config = dict(
    attn_scale=0.125,
    bias='all',
    parallel_block=True,
    init_std_down=0.0,
    optimizer='muon_variant',
    lr=0.0133,
    lr_head=0.00618,
    decay_shape='square',
    dataset='wikipedia_en',
)
Each number is 500 + 50 x the weight over its row's rms, rounded and kept within 0 to 999. Layers, rows and columns count from 0. Numbers have three digits each. The size before them is the row's rms in percent of the matrix's.

# up: layer 2 MLP up, 1024x256, rms 0.0871, rows 425-435, columns 0-127
# down: layer 2 MLP down (transposed), 1024x256, rms 0.0195, rows 425-434, columns 0-127
up425 100:606390550518571521519509577477460510439500475610444481555428551545515464558528551494409472469507393442458507528493512491509486565457543583481497463472483503418535555515554459426538561520501498504535417467482505463481496479564525558593495454526607467390482427462470461490508500422502566453496421497427559520516532532442476536654559488413508489439450561467508505501427489448523554516582
down425 100:524463581529425532428516525504496474406448452436471444568573496444438485484492432510511519404496588541557547503555514445479439459561377475499419554513469518615472497448558406490549403510445472465495535478416550510500530505434571450458518541569449565563514540621549491496540489506508489465476512477369537512500446605449547565464541485566484512520393491494476533492555558589496420466465
up426 100:543464550520562460461449595489511524553455440592458524494565508529460377509423512531380408463613550578443397563461472495473469597531478511507514580559442530563439491549554485549531563452490452424524407487493414560502452526492511424429450564518462434495466434529497458535568471588548502453486455437464464548517486520504464537511542509517514503481537464561569509508444446567540513540550
down426 100:450498409436419548562485558550536511422482485433541548470465531503427539462424481490532551396529397486380552471518629484513483557467527518457408406535579510442480515546415494459548430490475558457487510444469488468511508532480536423558558469513555431541543385518546487492464503510476478447525501528403539450504611396548550460502546473491586602537500489491433574524488452575430506481448
up427 097:482476550462483532470498455500445519535572466446460543393581504535479445524510521460382626554540455518475546567578372508496464516458399508507492489448553483531532576510535436574397484554507511482520434507554557440466498495461558564401551522526479497576438436506518460487496507532417470511545492506601552489488507497459560521477437525477501484635491486537479393545476498479539527505477
down427 101:453583523533493371499447565453465550399601528492538509430554394504559494496529471564510428558544469511526535522520447466517585527481443443501511528404534430541514540522497450543392513529447572504495449532523522579425542451511493421536476500488498512462378455525550463578373437607391409466479464541520580411440558537506497414531521494446535503507534440454499509449545542463505489502542
up428 100:438504510537515539512522506603436500507473511541403488465463554517473559472605528481488440465449557462353534393453503562557416524466513476470529507433549537443466558559547537519590455474532523550488532453521449504546497417449525422428518461446493531509581503575588440494433518488545502494390478458582469502515588510510490486510542550542550521537446492495493457503555455535433505411477
down428 103:526460483531497533488540531424495482442561524521449568506592525483438516487430470492514458481537586614505485497503557500531470496461455481489467575567579487542547534494476432529480538398534552469482545501386372481452399504371488523511523370494467522536421601452518616478539461405502590505536400391492531580507498422524522487512539593524523476404452504534563604495471430454474410557563
up429 094:560505441549514500497510595463450520466645492510501455517517467484464506525496506581561431526550532399433523509469448499510484479491571484480531478521469509439510405485480539463509590434461453479522471565498583512588570484446523451528592536452440395422522578576490506374435565486569474431530553527547539427448599534415532438463518439505533605500594510451542506554434571537498473479526
down429 097:497409583523465482469456471542545413550570499543520640509526551463643482490475481552570549494468465510478493527570458552530511532486427472562524404473447522534474600562384517447487464486538471465487600477574467520564547470507529473512479443431464546523597477566380529480502456478437526516447516538516432480452452419465428528486567523537455540529479513490538497553462461454573499291639
up430 101:442577556586545502431488460497526592467421423533487546563574424501566471445501510554483492525492517565514537611490427482460545513487459500536579432410473581545526545518569466474416476502523614452544449475490494520486592459507505499495591616532482486470558558526413525521502539518511571480475533511480523541612483432511483463538477502524514468419360471460470471487533483529437452486432
down430 100:513505543438496474523509568439446467402455438465624564459501514533486498530485540547514480584472569441551523440519607555529426481521506483497453467586593482398433538508484511469536509545459489536462545516520449486527543554481507439485386493577502543483512458420508501517569569504448496419494512558574523509429531517520549532501524448439532496444563380498440536418472573584482551513513
up431 097:466506498464463628506548453529470499447501521605425386465484539571477616545542431552526521582486454506499573541500455430486553432488535626459540415491430501512439506633453534497491499483501540449535612524437534521546490522585519508554495493457467551398567446475498524520579535501444582521447474557433515432507543527506518438482562534394507562563473537534451472503517588578475486454486
down431 100:420442490521555436493402504455427453511588528529457562438551568537547427473464558454403407521564468524523492506565499550458525440470480539545505550468566559575466493345505468485482456433477485616472445496491502473514503488416506462499477453566545504491470463533446410520524379463563472515483608456488595571520493452499459535543524471535554473523487510458412420480535543496461584448411
up432 092:536598460521557496493554583482512504523505540563479408446536430431481554451526554515562523445491558509560549530610476444531545441457525568448475506493485482459420442455463526599595566476453465518502493530532498348518441475580495538622389471475585541463416533489522530572525513490501425578467534515497490465517533498395469519548546543517504492502530502511588501526419502513496563515463
down432 099:483545501564559479502548579529503490582469461510546460495536570527536413503586573523524584528560500535525507415549471455427413535488479519433479477558539464515432469408387439509502499423536439436566529495503521426505484425454487506539529501397563514523537525495449554519541438530455438566459513435465629482492553445435411523476555554590551512581455455461510399597501509456439493470470
up433 106:401546555479511506474429445524413440476535564475431478488563488522526441541548432560402518496485509498534550513572479511493558491445569499481454498524479577516472545566421469556504539475541480596441433406538493537591585477465504586515453404432397544432485540478560450470548558477591495533547505539497453563436457483435478506474476488438462569471584583388451575522462516549576495384521
down433 103:423515474462407402535461609538497559506420446465485442390439386504397606532612489545513482491474523484575606540494496534388514465453455583489488454454517613438572422548527498437587538533505473458497492499503468500534488528548456489520490449594488529536461531474585556608528516478510521549548457507456529574477498461447541507489530493525511494578500489605524496468575578496490520526434
up434 094:525531553548485540528514504388548485469452532422462476389512536429491488583546501539550481493442557415535496540500500479477514472471412520593522604571437517454439427535446486505574377560566518595460418491444470560485513521584455452593567541390336547477510544482662563406428512452427441460588483531534482535552494489476398501596550481473530474507538543521509494528565509480548494460491
down434 100:449449506593546480488478518516547467448546474493522503557499395602549523457439513453477484484599464650520545498487444492543541517488481467439533479441544454607496509466542408465455480394499455465480512475565547480470616518557509434448608399562569540497551523596541528636532481540536516515448453567425495522446471510548527527516478515506506510539443562551419411462524525492564468457507
up435 098:594455518544507545618520477409523470474628510484471449595554551467453533501537516452456550493581464478545611480605546512560523546511502527578535449482454528444464597460491512504487547422546496478497551461507405552477575550530471529478519369522466476450449516490472512430530499508580525495492546471420569539460470598522471395486481446483488525527451592547547523532475429551425515484477